Each number is 500 + 50 x the weight over its row's rms, rounded and kept within 0 to 999. Layers, rows and columns count from 0. Numbers have three digits each. The size before them is the row's rms in percent of the matrix's.

# down: layer 10 MLP down (transposed), 512x192, rms 0.0387, rows 299-365, columns 128-191
# gate: layer 10 MLP gate, 512x192, rms 0.104, rows 300-366, columns 128-191
# up: layer 10 MLP up, 512x192, rms 0.115, rows 300-365, columns 128-191
down299 106:484587486515428525478603588550488498540558515478499588489487517564538534593514513536413518432449533405475474483487542507478503511424594424474550460544399551483461462449473414362523519519554564
gate300 100:512523497495499507544416403499515563488510507532481523619494541525474480533452515485464525451655436577528476496433483455456556486424417470398462546449440612523495436432419545578542529496425517
up300 095:545432545466618506488509530504485496502484468532564461478490418436473506461418506584478589443485458564511390521558512481546521545578439504474507460488503564464500533512431528631477512498423459
down300 102:501542524495499447456520455549449472538582549520569564494461519500497513437467435475491468533514494371476503537369410467564492490484459518551576465516584529574505517471471542463536560602540505
gate301 107:491420566436592556532453546443620539464415438429474458496501539373419476484478456523522499525435545566563486479529530474495464415596463504484483466573500418557466496520523486512558511473465548
up301 106:449437521437576466497494541544568427473579404465493530534488484496433531574516463578438504504500453475586438521386517376520517440524617501527465523480518529555471604539443362551525610483616520
down301 098:453542477532543516494563449481507447503542534508547499471421532607449494552447497561471494537477411365554533441404548576531526533553508504498448399508546543559474468431494438533433506517554571
gate302 100:453466451491486477585465489523439524454488452554448589428497474493520611490467521475446458554538433448628456434472456522520515500479441507492506526538453513428434525471500445469537598483629468
up302 097:471403494456603420504539488562494517536470459492584493526458575469346417449514446528493577530456492493597504454553554516455471504499511570540495418421544512619547627473499479504437502474469481
down302 099:485523545529476465455553475507543481641502546516474474435487487500422467581456444581509479456450492518533505537457419395509488437517481513541550435538476419441571548635460447539516534595485474
gate303 104:533513482515511605584454485470533392530585512560478564480437505484538466546512485438432497586588501482455489431484387467454526480487545575382502509457519529580537501495531459460451575474473477
up303 106:422414483499500457543489532509537532542508484523495446562549496462539446592557531475546592471435519528531534530477411423554586632548498517426509556441437486532443538470456546557463598524453494
down303 101:489471438518537585563426490535426568580508574451396467454550550413529415492537462488479473442477578602464450521487434482592547565574468475508526537451523474612416492444494435534503620490492491
gate304 114:556443514490523516545447432449548378459464464570485470487498532572416484469499497506519512512529421581507404562523440568433608528550520434446557543529544563561453440598503443471463501556527524
up304 094:541405482540458618482514487571494439520571518577434595521436408478481418462499462491569520493550526543442605541470530535480426494451566533502489532507483522464529463488517431468499473431436474
down304 098:461592505563502418470506558501452672500482511442544498441463544497569493570511539496521532430434532419525530503410528455627484464408469508471483417524489508455522542486462582484565497489532491
gate305 088:521494520528365492445428464590541467523471403546470396468557411547559469540510490489476553494473470569569486608558445533562473570506466416521489456513501506511441497493502443478530596429430504
up305 098:535538564448523437483564480449449442559503452480502475510449432486581469521532431455541555464464591564558518596458390582593484487460446537469519473560485493495497434457451475496540526437347483
down305 097:545564480495525522535532440441514536461515554510474526531488522495474596497444554523555357476501552425524525457539506506513513465653480602553450457461372519512614558555553564547467381525511534
gate306 098:497530476457534498559430496446477428502412500527525560447453543553440409436482480506535548467469520592568512536515440564492454563517523599472450538557409498520514573376520478420588429499519504
up306 114:524465585476368537570563448535507489553579492476474492454488462514414510484531413440436549465507515448432490544511434526515593511502514541494519460540486449576517564432493444481549544554463442
down306 110:415526440466518525487501518484429439501507564432434570508450458516460463490516530528450454503508533536486471447490551452648560457569567523543466475587409479528526545439484498453494500407445409
gate307 113:433612510510503523463503582534399571528455479469495483527410454500551478596552519510482509548466500475475439545489503536470495537481354511467506483551458527465454511485533534544539586461497573
up307 088:611382518499564530565575434517538435474479500539541487459519531469553542416435468521480478458579462592529542484532512568482543517540537556524530511577557478601524527523552424434521536553401482
down307 095:452616552568467432415473560580451631559436552502546531550443498534537537571541427537519471443402563395477489513431482485552507514412475482457472418511501473463513495502546588573559554493485542
gate308 089:407451502484524470518495481394495433551466448469508438512484473653425574530475530515587487518484493462487467431414440472586518489492493447543436429454482498415528552423455466487507433570444508
up308 096:520429546445546444476455597450529497386402510572474555483537457420488644504518425458454449417474502590444535496533568462529481528592492556566486425418548512445520550532496456455514505534403576
down308 103:570510539489527595615459473503471492554594515543500425423460524577531524451509538553408459443380563574420436442486579506518492503566556553427388566556463539555512458506490490409532499429453569
gate309 101:483520504491494450567522553464608513545481533491536490449504506602669443480496515479555483453434557464523571473504463370512530456480506535505490429473446535479516475468517562542481394516518540
up309 104:386549460563546527568456480512520477438475478550512503536459441514643532512569460520574536456521468491594509455522501511483456446543489503541496507476517457559464478519556486511610600554494515
down309 103:463481492444501479463400410521502541438474614498530428477497701552558563435576543482580463537501456480526505542517543477480480478547542558450440492492449549469560522458520448431509527463532501
gate310 105:498546559525567518518430466504529570495489530482469587414551523537490485486507448516507512607413438521550453547467579466520544526477500539505558473478454512431477509516466415486461499477530433
up310 120:511477505536498435455486522488503452486470494488391451477498488470538555472603566518540489407562518540482399553481482361464620461516564472607458543522435468428488444516397450547493464511548503
down310 115:485527520420488411496485444451556536462513598408450470524443524461500530504568496447498474494506494577464502427563456439425567486567520466468476414458396564493502464475524573447550513434406489
gate311 105:450478535482424511556528448571521629578455516587507460510468545544550527504523482478488505491413555480590461472461483489483467453508489472498415552522397488415396501529507526546440507472478459
up311 090:457543397555548516481596486643524501546476483444499453472423564588535542482491427540503570492420449559565447479412474562529450494516541453571435445542458380521481549490466570510450424460510489
down311 097:521362393478377506526385495370490474482613483522531590490585440389461513574540534552504485470476452423503521471576582509548479501564470543552539515471489511546475521481501489448501551442537527
gate312 093:452426513453468460470492474481541532415436490385515520603480558556512546595492562392499493516492457519500488529425495395493539492521486493559498522500450471567485563517552471545399501466581512
up312 091:552561520555459455496435514513532560647509604478448507476496449508549440532413544425560575466444414482409523519504472547383599519526565491529516445521519480518502464518540539450542562458437456
down312 098:439522515462518609539480495448606493428469457548523495540506406551476497525500508491437582523512445535520593579503570394503520433435487549524536509530521488551506570455516541499512452488545584
gate313 090:529489489534542546516472454564566454512598418515606491623561544473560487529580508559543566417466387436507535511475558517527426540498406543493455507473515494513541473429513575464455431489500469
up313 095:464591501520404434493553530553523497495511448436538546522493558494548463545448519528482456592579561488571494465497491477526521601455555423502527480439444488466392530513472480578428482502551566
down313 097:458501382453481463474422535460474529580503535448461438357489621509478499588482480630512497472501493562434547527473462513404416478525465428418486506448496455488457510478553528472433541467421442
gate314 094:572506418560530541580548488404519526507536538480433472557521453536435569485480512471632496465507592483648427479457478470457527458532477484530457419497554473464512530520482480492560514560463455
up314 101:534471411487477555485391545494472424454439568528553470608542521493458457592526539592435471461569513517502471448488504428468514522498441420437493581662485417518479520525474523533493498600532520
down314 103:418505462490511547529446544509511462518506441450527524489468550532503453543527409491417450479410534511472522540500492569411517479550570470476523498549437481548499410523419471456516531488484485
gate315 103:559444530465511517536436538399476487524634492455559533486481442550479517383553445453606567537501541446443415375565510469497553476494525517438514483533475490575549463470483562548456541563451495
up315 104:518483520562484556538521559462487563554579528417422413501511477507497483494544498463545442574517401449539437564503592501532581446490483546529417540472671513437457478502580562466446611481490537
down315 101:479491503543537456530517412497506492477523550534512489482523494559543415407491503502602449593554451492537465477452571427534565504535477444503540316551468530485505462479460512403466513483478408
gate316 099:537453546523480520549505464513576472601460479534550534481474659548474524451491523468519498490492516550486527513499504533465488483487610502605522518456499568457532576486405486433464540458514558
up316 089:543467493548467469523518513506527535531575541518564598510525544500431459443529490481522549441452446476481546534551493529546578482518574453407468495408465435420560586548482484507501544573582487
down316 091:420620460449526488479447555477456561425534505542395406507455378547488445572450498492493529520467528460455437480480462496471448507491451525498439488486446577571415489479606562616495505513545495
gate317 115:482440576446467454412465522491535484503554569604467511408508502515570484556528505503546443566408436487492508463579493440396550555518508487508468466443470536490542494425459621531526590545524550
up317 124:598534513591496400428522473465501567373454522540494449534480418458532500497465554495421514389539526494551476548474498540479471537599466594499483498512492481501492422485496487516508473536536528
down317 119:450510392491476464490460418536467396486454565499499457456481438390463428547503515443475583463425518470441509470505456501454621548515532513478461566462487504485437578545498532487524543526569530
gate318 106:544406561462409437526466555532517490488446451566452513496397468553498479544503421420569480494563456503487413549442545497391556511579471440519505543479417507424407562498438415552528547474458460
up318 099:587410468454472489486593556476503546537483439498483566496471549465501590556439517430550479576526440529441585479533583468449481542507475445513580530474385555432464529427442470424513528438487467
down318 093:518519516453528464519466569519530531547542488540464453548539466486515548554488504520541402426542529508421531384537503404471493475492437482466548497504529570450422451457509537519499454493497447
gate319 101:506441495490516521555493468376522504446533427516527474540472520479437421470517499505493503496530590505535441460594481512481523482541605577535526523545594477561427522472489542537450470517517526
up319 087:513456552477475479517560597477553518517497441443547494533518482545510513491545509514534495444472517513427535537510589500542443592505492533421478595480553485420485422616556531550490474440491426
down319 106:496423527422446488522505480485457489450558404512478472475491460417500416505505508534517508532463587527521456409480440474512570493532519555517505417575556486438481454475473522486484516501492463
gate320 113:528512407548545476495571506448499499475532518496500475407497410541596496490498407419450505563464485532422541436469527583481494467472460589543513461583442528518462530512473505471523475462506503
up320 113:507459543562542543564533534504581450480506506512494585484522557497373513542544468496389525496577317461428547520429421489502498441500587537527467495515462364518459576440524462545406459453521464
down320 103:503625466520589450543452555544452549631498508547477450536551488471489514545480468510475473343460456503383435480548503531533438433537506440445560541561450453602502506436501434494443470448523525
gate321 103:471511532373445384539525463484452515468523481564447433444475383552545518512537401563418539551483501500560546559559414470469602441478540485506517498525535502507479530475511481488566547487518410
up321 094:555450547516540487547523468431517508513628485570522572488502480511537535415509505444501446466543537425526452435467441542553462481509597457571492484513462508501603531477517571449429502447470510
down321 103:485479567408453527481517501525575545550506521453470439586481511420562542418534544563481545462454543466463489562531523514408460531503510544461430505448497483482495513482540560462501432476500524
gate322 111:460484489459437503478424511484560466513469517453390493488443518461597400519513481488538592622502431564582472487551438518437452542472540485510477576505486458527509468458426548502513506465492448
up322 110:351489448440457529418471459498539520553536485579491511495472485576455429465540621472559515498447404485515510476520521520497523572520560476455520521475463556512525534457496542405494573476498542
down322 102:455502611507480496455461483403486519543420530520423523462437480568426540462519459503450501640440446601528512575564484493430451530544478444551523607496460491369540466425560507397522442486507514
gate323 116:465512517403449468500567553520546520492571542485586587421494359539465534397508518535451447498467509433448476476500478543552515489465465451529539468457487500572448556491504585507458509504506494
up323 106:471434577487455361484554564447471534538492517394455593425512383499481595458585491504506525483463555530478535473482534424476484555564482492490564558511403578508441520556461536530476536438442481
down323 098:528478537549473463565575570508534497474504559552473488521538262502448509443445493530605548436469545485505515509490468424460426432462452543514499527432452527375536558477487517463480512472474535
gate324 098:463556514529440442510444425455489513492485580581458547557496460523561479409568403561468503484505501445440533472540495514496538631462476521523442520602508473498525480479464474510485416546422463
up324 104:491493547550396448409509504516569382475464522480460504522400536474585563492543543463501511513593493436454598531510504559441566514478507495415473514434513473531415503542555457519478601485575513
down324 103:480459488475496522496471421441447533457474541616492438463488483420538534476479507535551489522528523517544506447444539433598523517510472587500477497552487473423400569405454586524535490548404426
gate325 105:498499522602503475517523494472517504490501560456494497512521501586501542499492461525433469494428419574466500572532628549535493535469467595566485496499446453524575577504532430470494333481479535
up325 113:527439381458560484499511519548497508431528489526547438477450501485430515496528470455454604556448577520616498492498473494419527453476442531497519504467532449467477484530490604509539571533521444
down325 096:507533662610504460470547420500568437491449476502391398584493576596469533469493440517518495509544450492414466490528521384527542451502469548444543444584502493501540539445497456495485491508518477
gate326 078:486476445443521489510459518527526510546563538493541515566477475415557424539516513482505448463444526433417440462493431451435595481453501513495520487508516478494459500565444532515394532520548523
up326 087:469530468516472563497436534584481400545479571445521534476586462470587432469433447546512545558546507569474448537458455476516504424592514414478420550522555411541511468429466575541460480544509531
down326 095:445515423434522527563474447561516576512502513511482512574468514425475481560493565521520390368489539463547477477513508456467512489407553564533463553523510581467461578516515506556509514454498542
gate327 087:508442523463453516577453603542585546555432465422529510557451451535575479504475572465542546451497434543548524455476537470494485511582553476409484515476538446554410523514483502573512529503450468
up327 088:513508467478542525561532474466473503547426531489503498542537476498465596433524508472497489446542466472437438611524434474541579507451434504505545496494482446463546433451469489561458406504560477
down327 092:522561429451507397437618556479464504533549487480458420414497564526521455539524503505464497576514528488565544517513495544468410521343411524535506520491448555489486531474432537436445537406541571
gate328 105:490490507493480455454498542504478553459451484515542485516465532581528463531505462514488538530488589488460447500527500478547538602489522467474500576466507489542568532571589422555436445448550576
up328 111:502487445517476363406555536465538515477526483426570501467539505452557419530527446519533569568540585465483528437503547500506577548523540443503476538490552511542526408484507483632495508480482451
down328 106:474461502448556455487570503483424438519501524422530526517464502462547491427472481538552483575533548450484415453371476536681504578562482407462502486465574507514422488545458476527541516530499477
gate329 102:477445577508471504488424499487427504453456543480434503573582553561469473555552529464539538426516445582522455481446502451500583461547548568493410497466488493529505589426439454426513565447527504
up329 106:498451542376495480512531492492508439514410380397449493449524542470468513478510501411509561437592537460415434470572547474506500482475504426474456529480472466445467444558522457510484512523515487
down329 101:578569556461422505471527427510518494536436457451507390454512529488557505550464549459403558482528502478482506542579479492463427574465454498436533587499417577551441440544532443450487467339596589
gate330 092:432481538537472519569461559415469437553509475421429485506539537529571500494441495524508559466574429423546619514562521431494557579507504556540499491484538552459594552516466377496492532454525438
up330 094:498435420504537545588484496445507451411542474494578462474525460468405547575499505497503463528450588400425552535464524489604478538463429474449524505415521484468530425467519418519499519442508603
down330 099:470501480515585460512468438491529503530582596525523532476487370553507585570486526442497493470528432463504480534468521532592516526446437465542384473491550569512472491512512572463474461451512535
gate331 105:586397492455649547516470400575498446531518508536434533477426497533453589621548531447419520503442447519499559520450413519382505498513478479494469544507484476501573515432456571533593641461434596
up331 102:509462389430640563543548515530554506540562495579494523378461556473508509464484526510478464547380457526459407539483443546511504496483434518398431474572517581601550468421575568526493602474505499
down331 101:445497492522605520534523559487485468467577479624470393561427486521538443594536545543552466443589520528492469436463534472511537515504526498497514577492532519417445496372526507438604415514514493
gate332 096:442408504571517552558461447503549498538457447429493449454466467546604491455460391579505488638513601499481504521486442466601491563518499487517517539531512511421546450470449625514468406469431511
up332 100:490572516641495540415551482549435500483466429413518450489495475479537531574386565540496498583474518425451494531495554482522497520505473529541505485497461498449540506468560481513400471574571446
down332 102:525461508517556465550514576469488569482527472482518492555484524426484523434495521540484529464469452473488552387526552668499538546443626439485478514518483523508401503582482533497556576486550465
gate333 101:495460502521471544468524528376472463472548543557395511564480464578508477479484604477540410437458422480566498487454515476480474566534502437412484522505517605512507490559543559441517550383411417
up333 101:517478445534471587518540565492538508487565428488444521454551547454446455497521538504425478502494385555480543470477543530442560541521471532580419475541456362520558446522496450538532552479547591
down333 101:533394539447460643437554497506442545529564505495474478536523467457571519473456457542512452414460510487484421407469438464446526466552524499507380455536513553603483535499500541497489484533548576
gate334 117:589480596443488529516543468548503510560546448486496494492445511456525453443549405606424479465520511581446498441489492394480526437492444423495558494518464499532515462453451587499464502497474577
up334 098:454599532505448459534460473428425541511441456566524564436507403431527492558494513426557542483468454514534432491444431518488463479476479568519521579445540541505494456500504526513479495551531484
down334 106:466496443473500432549539534503535445497517515555497526461480439526517483491559518473543526504496480468513532409432513493479544553491527525470428498561452461559516586522536516496508535473539506
gate335 060:539541564432492465498442500452478519541538530443507471563447402539534546463586477474504453369449483577547448521540435493566549521493488507499543499523437514491462568555507465470452466458433507
up335 089:421533544494477647499469455506505504451526487501467556508560511528513527450451526474518418511493619472428458468397538407416496519509495495430476506440514437404513574525541461596454465435504458
down335 118:505456445526505361536504550469443447496590528423549440432475471567436450601564455512427531482498402561523519485570450550537483496426490514541519531572532554540524431494511543472494563580509623
gate336 096:561509542619447428546518523495524403598389446515526427472521470522536553450470536428467501516527468529546448597464495429442557580531519524578463502531484574524503517434431479641542437471506522
up336 101:532378462503503498566447546597460465387494573606527420531482505454503453479577487532512406495514507503420533489605497455527525585497467366440483541497385415546562523529415454653443527480485506
down336 100:463391574431529587576474551541527452478487527556482422486529445483563480552562509518508492474415452503449544564572585408494520519511512525500554534497372465425494530466437478555579490541424407
gate337 085:568496456516549481483440446458455502527431475549493473501510486472391538515489573489420439554490581454536494490579511534579507490581474542469431529457475549425379502459590453448543472458495464
up337 087:473512584472464540619618535415514518481531510475464545490481395540513457559451451525522535559577512406461521458565517521489443585357494573470455504487452503586578499487477402538457519628513466
down337 087:471547577557534494471435488483500416495485510430519542462507642615564525411531506520465529554493530591480428539445472543486510496582507444428498539522492534390546479509523448459450530412463529
gate338 106:542490541444487532541479542559490526518560532509502465443521481484428450454477524485485439536464447450464493506526554489502466416437448564560437451444490543489553466506505549469485453500451528
up338 109:415573479502566513517487453448451498481539573528521539511504526529489437491555564522420439502535442542494541429488538514503517509367534447576478542455606486540431485458535525446408553459431538
down338 102:534486455389526431522497522469558564498565495526548531516410504468470442563470531502461415545430493494472505464548519420441441521461507522424457479510563478516573394470508606518604407472466485
gate339 048:398507567440590459435502467514403504529515533422484511595468460426529553498482551481563381386587499501563517525457588553506618558528563554534472549475539555405432495563474564529533496563501494
up339 083:459510495555566515435598419477408526455476434547431531490514545504534507417513517392502463447497621539493583543540551420507593465591531518574572436494530490507479471468556489503512561501473508
down339 114:486472514419454491542414587520579484552503576507562450487518421449522563517454496590539557518467401435486432483521470601431428559360492518412443601460475512480479517507452478467490486507488558
gate340 117:537510558472564465501493528432460459449550498507536416553539548484413473477465496390457526492463538423512565436501531488457543437569467471608483615502456383545503505461491449552494514479558585
up340 113:407490456561491488388516470486481466506470600502481518491463489430500491538498497479573550406548479565586508532575514466484457365457527529490489563532457430578501547500373511427448529581625426
down340 106:463558376546515516476513488519599533467562534554475522414492423375548471524403470467533477543518388598377493582514452493538525447469449540534514549540469513564427550511436397425560460501514478
gate341 108:491537542495647522457525579511515545461463512466476469560476528507486458491428471521524530467593411523453450486418483400428555420505480410437445489422533509634519529446380554583480508503609581
up341 098:539456442558486427477458495396474575520565519474555523536543550517497468422464542518486541527444509492593389512513459449565528456507581562465484522500536541547478476476502620528466474556414505
down341 105:523502511479530537567569515475510567556549551500462492522497525694552603472540526495406486495438575509420540484492472453589494521511456487461596523542484524476455562524571510575503594472394516
gate342 111:441467379453429585466485498478547439505533431526524511424459511544508454491590501543525573529466460470532445552426520520542517551507530470519520557488442450476531446404421482485464577432514515
up342 103:456370472547476449506511495526446499501481591505512481547512512516442551488582575552539542491525373534490526528572415454467568489483592533429556470484558519610402552444543536550422475473510441
down342 092:536551538542427515556574400517402472443505611405558488544399544428432563462479495506459556584465485533529525481466559499528514520526425547516500519459474468513542549480544513470444519466568519
gate343 094:489385469574503534488590550413569487524428495496533528414544498542529551441507502396477479425486417555401536568490511541538507476529479471493490489486538496438545527382487514435512497520537529
up343 094:502476610370522599526526528455520540494425506514481437558428546579474524498470474516498479556482546415534575529506526497515535521510491503494502577399516483488426507541486501460406462590469504
down343 097:451474453597568418521491486520521445435584495594480483474456539539462541454476427557494538531498405518563562379495410457534590496517474546510447429587472516556539460528509514522518534601483465
gate344 103:533581487510469524496445504471467565521506535454574451432551530555530523599528548473430456502469428515559471468488439538469542479458483471467479407452479522549582513541498395491402599510600551
up344 098:461534561455639540484490491488537514442528551400460574495502532453485407440482500468520505569500506445521583392537556562536541462510513487497648458487469385566509438586458431502506508516496549
down344 098:534502451430434482498480458482434454453511448560558530499492402488525444461490521504525558531499571509531533540454507513460587502383551513534481421541462607500525444496504418584413543530454560
gate345 102:551533593483432520552453429524601503465493473526463592525566476633563477509484505519470489552500539639489417521564423463548408538439445556496425409580435507459439501537530494523533451377555441
up345 112:554392503580406405387424494422537467458457490500387486466497482508524543478484407512563539568416483517536462445581485384537533573473452598447377463541449454458384503461492552529465529502538444
down345 105:470530536528520463434572458483382483518491475464558546596525522546536494507548429518468407492499426458569549466541502570542560546523560545529418398556422540558500447418507425547401521526532561
gate346 102:548426551458611470315443586406577501470532441526502627540552497502496525473504510527517472455478512476501513500521471470579518449521530483459497596509463564491513474466493466565446540538533549
up346 095:531559532471483561425528538409548491541465500512455461530469528540562534523490538531502463496415512547524474480522570559571484547481474565468478461527440524496439436660539474405517496368424395
down346 098:472422523498482473585531575477509525420396540458535501494478453425535548491485561494535484510549469520491495489469455513482439456532523472543441553443539408599464509444467557605466384483517522
gate347 109:550579459472523472442498526531600535474535444520440540401444513615468444463480523569510535486412511474474457498449470501431596534540471511486485629571461495415512477497449534426483523536453406
up347 113:482590523461508501522514544552435485542385448563513424541461571416525466574438473478534524468427508495501452564462500499454509577477438434505447617637519509503522495450519486441504445534506527
down347 101:577607503551567518508496477497497431430468448580447553515506595502464511513401495530628510389437479465520465505534478477513548531480426529396492502467499571470415447533501450457417517473399453
gate348 098:494437571542519518548522518528412529391453416494562480510537520569634499447481498499502523470548553477524507551494626542511526475542421620473558487544510600499533496507497470499517563484464548
up348 108:453434496436510550492476542572654499560452547385528450561500470467562505575541528517503373418539483460449628530444469471519543426552419502497526505500497522527586441434497505584494497592531589
down348 101:500520482466520498443503528446418465522452496466525498467493547490606553376509478541532534513467509427557444410444520443458468552524484506495529453567551440551502555511443416462464500486490454
gate349 103:498470506558458438466549510492594440496472407435497558481511522475519569500487570438464583485516394549493561489476552513457594508486581612468482546578458518539489457486535563377418470501442438
up349 102:433621537481527516513445487377488452450370562494495435432477499487479544476592468532431471485420396517555503473452523521495484410470533509575597454433534451485495470563457449547472528558515477
down349 097:489538512473529573521409598518490512440560518596524488550425373587506463538504546474555446443494509526395462509531452426523442488448400469551476431525495429601492453474495471512508581498525522
gate350 092:473500435458552480491554493535548463445468439559555511501575343670560495566476495520636532459445497551452553410453441501491483437578528534545576629540472540490627526537475594499484526432420468
up350 107:501537490465469479434454566496582523572511526497487556545493452565491525508468582415483561586565569505515512499494451567476553425530570428558365526517575439538429466555483390429529542471609572
down350 106:543578542538424543459460470517471563456485388509557513507457508467500559506525530428540495504425584519519392475602506427472409510373516530473483472566471545479560543438540492469647503535412466
gate351 082:517572470557436502579494520454423505417604563379556473503555457566471455503510511534494491486448583406545446410486595488520541484505488537550472554551500433454555525480503526420505458498422530
up351 079:436556476453512544479553580427451441469430456468577584514544543464470488478489526569490523464506474528530434459553377519488560534530525535507530477543532533424511424485435475594552474496565605
down351 091:544525459451455459492402538428517471491593514547473364510561466505472530523478451500532512464553500488500545545521577432549508563485470528508523599418430502516453516472500524534532478537535477
gate352 110:432515490477427478481406454501584585477489472447499544418567434538440495502469502520589456496535549505510531468476499505540521445495532438447452535500517465610447551587448454562555457502475583
up352 112:628564428464438455415461628462497474548494571519538456622530511516430461480497546472457566508496489462521437604413409569482469502507517530506452440466423473608491417443555478483578600464535464
down352 104:520571463494517420387619530445470425508485494449569494567557539503433484472466456455445462601477482422528477469512563611455557489441462516483407512467553482459594435514542540467483519420575507
gate353 092:580498537500546485431486482517441454508403485531478454490489449598524528448432451460505485528495486594413543521512435433521438516522471520538446483502477570511386600445516469451544529439459454
up353 099:494431471529453520509484520511561468487525601442460457467565457520468474532460573463436427593474535459513525467516485547556521521453458481464493533416534471475546491601568528496420485463479489
down353 100:560557491482501513521449482522475569432493418514507420464548475485465459538508474528552438381463517566479499581551541447580499494495514576599514460433506520434517466463481458540496446515540504
gate354 101:517539640531526538495433453571509536450454455450451553511409606440457400519534459490407505531511530578516534521515520517457508482509447486516519461454425538550550493583415543496489542449512443
up354 101:517483500563531481512564561482483598401542416408535500473448475458471453452387512455480524508451461543469550550588445510532484555557526419469535567530503481385450465505474440543518447432504562
down354 105:538504510532520528536484492416424528454484515558516458385538495563532551490489604502482443536571520463492500551549540399471489527470541452459482421447534411454581497507496545488532353473437585
gate355 123:525566489465454496574413537412532382525519493557571530505603492504488569445536479525629476515462452477485422502529494484519515469491483505478485570576386454553534537440473598493495575521386490
up355 104:522520509495552574519560486573447458503486523555466430467437512562465509436537535520527543560466538489539498493430503517375430573483533499428619485456550451468518411544491539516420495512545521
down355 104:440609545498538521490459532408593492534532464514645462565579420542543584508485508600529444462496514445433487523505494550550515491416460498450488523523395504489513613417487546432485491556482442
gate356 071:517415477493479589517420529510564540460505483541417587542434434461431514513657440485473500434554556560468559528518432435482536557512453461466556459528584487534441558508477540483425548482430463
up356 086:598562489486570532462532523519420497499448476425513544541551592596484482508420406605489464449502494494514493512439463550437446517452560480568548451442510519563438441503566552580432413488563485
down356 099:354510543556498516443501489547585495561559429516544444468428497634436568487536493444521503494481499592453484453513462488545488494566534553457561454517533472541547481516493495570564555470484498
gate357 097:491485526437466442492492538509548470487497546512469352535455445531476436425562477525469483591485506441502408486498536547543542465528464452484484507506430573536517513510480448489521624543482564
up357 094:499478459578522582465519525543493482482432468486460522469468610472524492524471546578550517413518504463513487434512462491480590513424509515503479561476601485388528512526607480482435485496492476
down357 096:478515553552446427518513471559480560448479459425544480563493650500463542495506523483420597485472496540452561528514492555469417533428418475475499531466460470502452507502549483504503521485518528
gate358 098:410543564511571446454498511542454506460431532481516480418526470639592506467409484516488512526518440526510483493559485540571466596467536414424542398585474512517457488476499465463439564441529517
up358 095:592574611477467456490591494501482551447533448446389444466536484544515503462582557483450515562476554504510544562444459492495461485495480411464490415575473433413501419513385444450519471528478484
down358 100:450484586501575533497392527543508396509590510506448567494487540583470509522520596440520455525542564499600492550596526473424491453421502504514444516477493457529438484570567459481532451589447519
gate359 097:503492517543533463463450498402477418545541513447493558492581484610482461488426398551505465559471572480485478513449559562599465499537556521568456535540460533490523495534481585437454477509497511
up359 106:595467510437440563406456383495489510480414537506475569464355527594426485526438481577526552538606449455529502515481507561513532520484411524509446499481476597453498399504493499492488531547438469
down359 105:568460474552536509549526518522590549545506553445400574489597394478520500464443502470517561436547452413556532522451557415475565453541544497516549419518597483557609494474604489474370475535519496
gate360 078:524537393512551499449488380511585519484476495499418402414507547444443433509559515490521533474541477431456594512494510410437514441515508460526473500544588445498503485554445560465471526456467610
up360 084:429544489575520412497563585473504572566495559448444566604566384504536580472505535542510440399508436526521371413519457454508384539553543496505492560401531545523454499508512468525400491542536463
down360 082:481444538473514522504536514461445499437502481563555587524488530474503499517431425447544500514493549556568473458533378458480550495627476448423434509420527573471594514454479522481589385532495534
gate361 100:581485528503476564550547507594520453558459537494498512491571504522442557498502449440498514575464462620382488490505539488520420513505553494535491436472435478543483565376538480490567548501398518
up361 104:501565478490415483485504557566580470478558589444514513542546499522365503543483568503478515518454554479432473505520482552490600442557476511434478463464517448510504536488449521474489492422562487
down361 105:427510433519583441492495421490530567546615500518487514449568509451430525475527558482457490445583408512555547519564437498499426554486401500460466497516452481521587407463514496514418444526503391
gate362 096:508569484488440417447529484494468511528521543514600503462505438593619503406468549445531534521493455506536535575567510508470555429513513537561614510479511540513433500435426460428505514447599602
up362 099:507622490510558480409434462538467483507446523412443481506534333508431591558571457525438497534532560436560496420437484467405478481487521542524445533465585440543552502445450595586468428489561470
down362 099:519581490425479446488405475472557497459515687599437423487488470460525444479406527505569517486385524488496481495513520439575495529546441487407460559460490505435412440404514626420471471506530458
gate363 106:521527432457506486456491493555556489543462414485413526465470562535512566502464523467465440440488447503468521487532492435477488538442457475601410507491532512484505430477509430648555534563493553
up363 100:463528485622462512421445483426490559377456531477448511515444452513519522510497491483449540575556505484466544428521497559481518583452521543428542406552499518527591502594522463458525508488583501
down363 094:471448444484512531491463563456567562501473493470575475508509556520427586460399588515544423441430391469459484453405497469497466534509464430538438575530561386498464519480552624530546448624515529
gate364 104:576486546623465521471502554557417472544518571563482542467439581512491517462534479446631454562394425512455511523599472430469528497510488562497458472548475504530476515502586482479400565508455481
up364 105:461506516543548504394490523468349541419537534501497470428547483488468489399536573500498584478447518565518500513534568481527518509374478533512418509483422447452461464436483464509442414549470593
down364 100:503551428410532436482490463497537512492524578468518493457484623446488544391456517501463441432466594581489543518548514460487525533458515580599507517512446519474552528528505497557514445493532577
gate365 107:534534436551455598493631548484473485522492568462454532401558540581488606415413546505620564469559493511583409451446576503487476508525448499427533465533436512515502515576501537465486455479383515
up365 089:526434573458525451538378538481527550477559483553573475465492478493490464610472398515523527553515469522548519474518510517493501491456518443509527439525516624507394384489529454546498511566525561
down365 092:501471494501536514564548537489493550369491437494546452482517498641526420548546552573444463528353540484470545622559527549464481576571470505626533539461406484415462493439547502530585501464538422
gate366 093:524416606512461534529466477428546510461516474473468543520502450574484431501447472584519556503488539457520467425503482500594485491486553547452536448552491510417534479584510498440603516502509549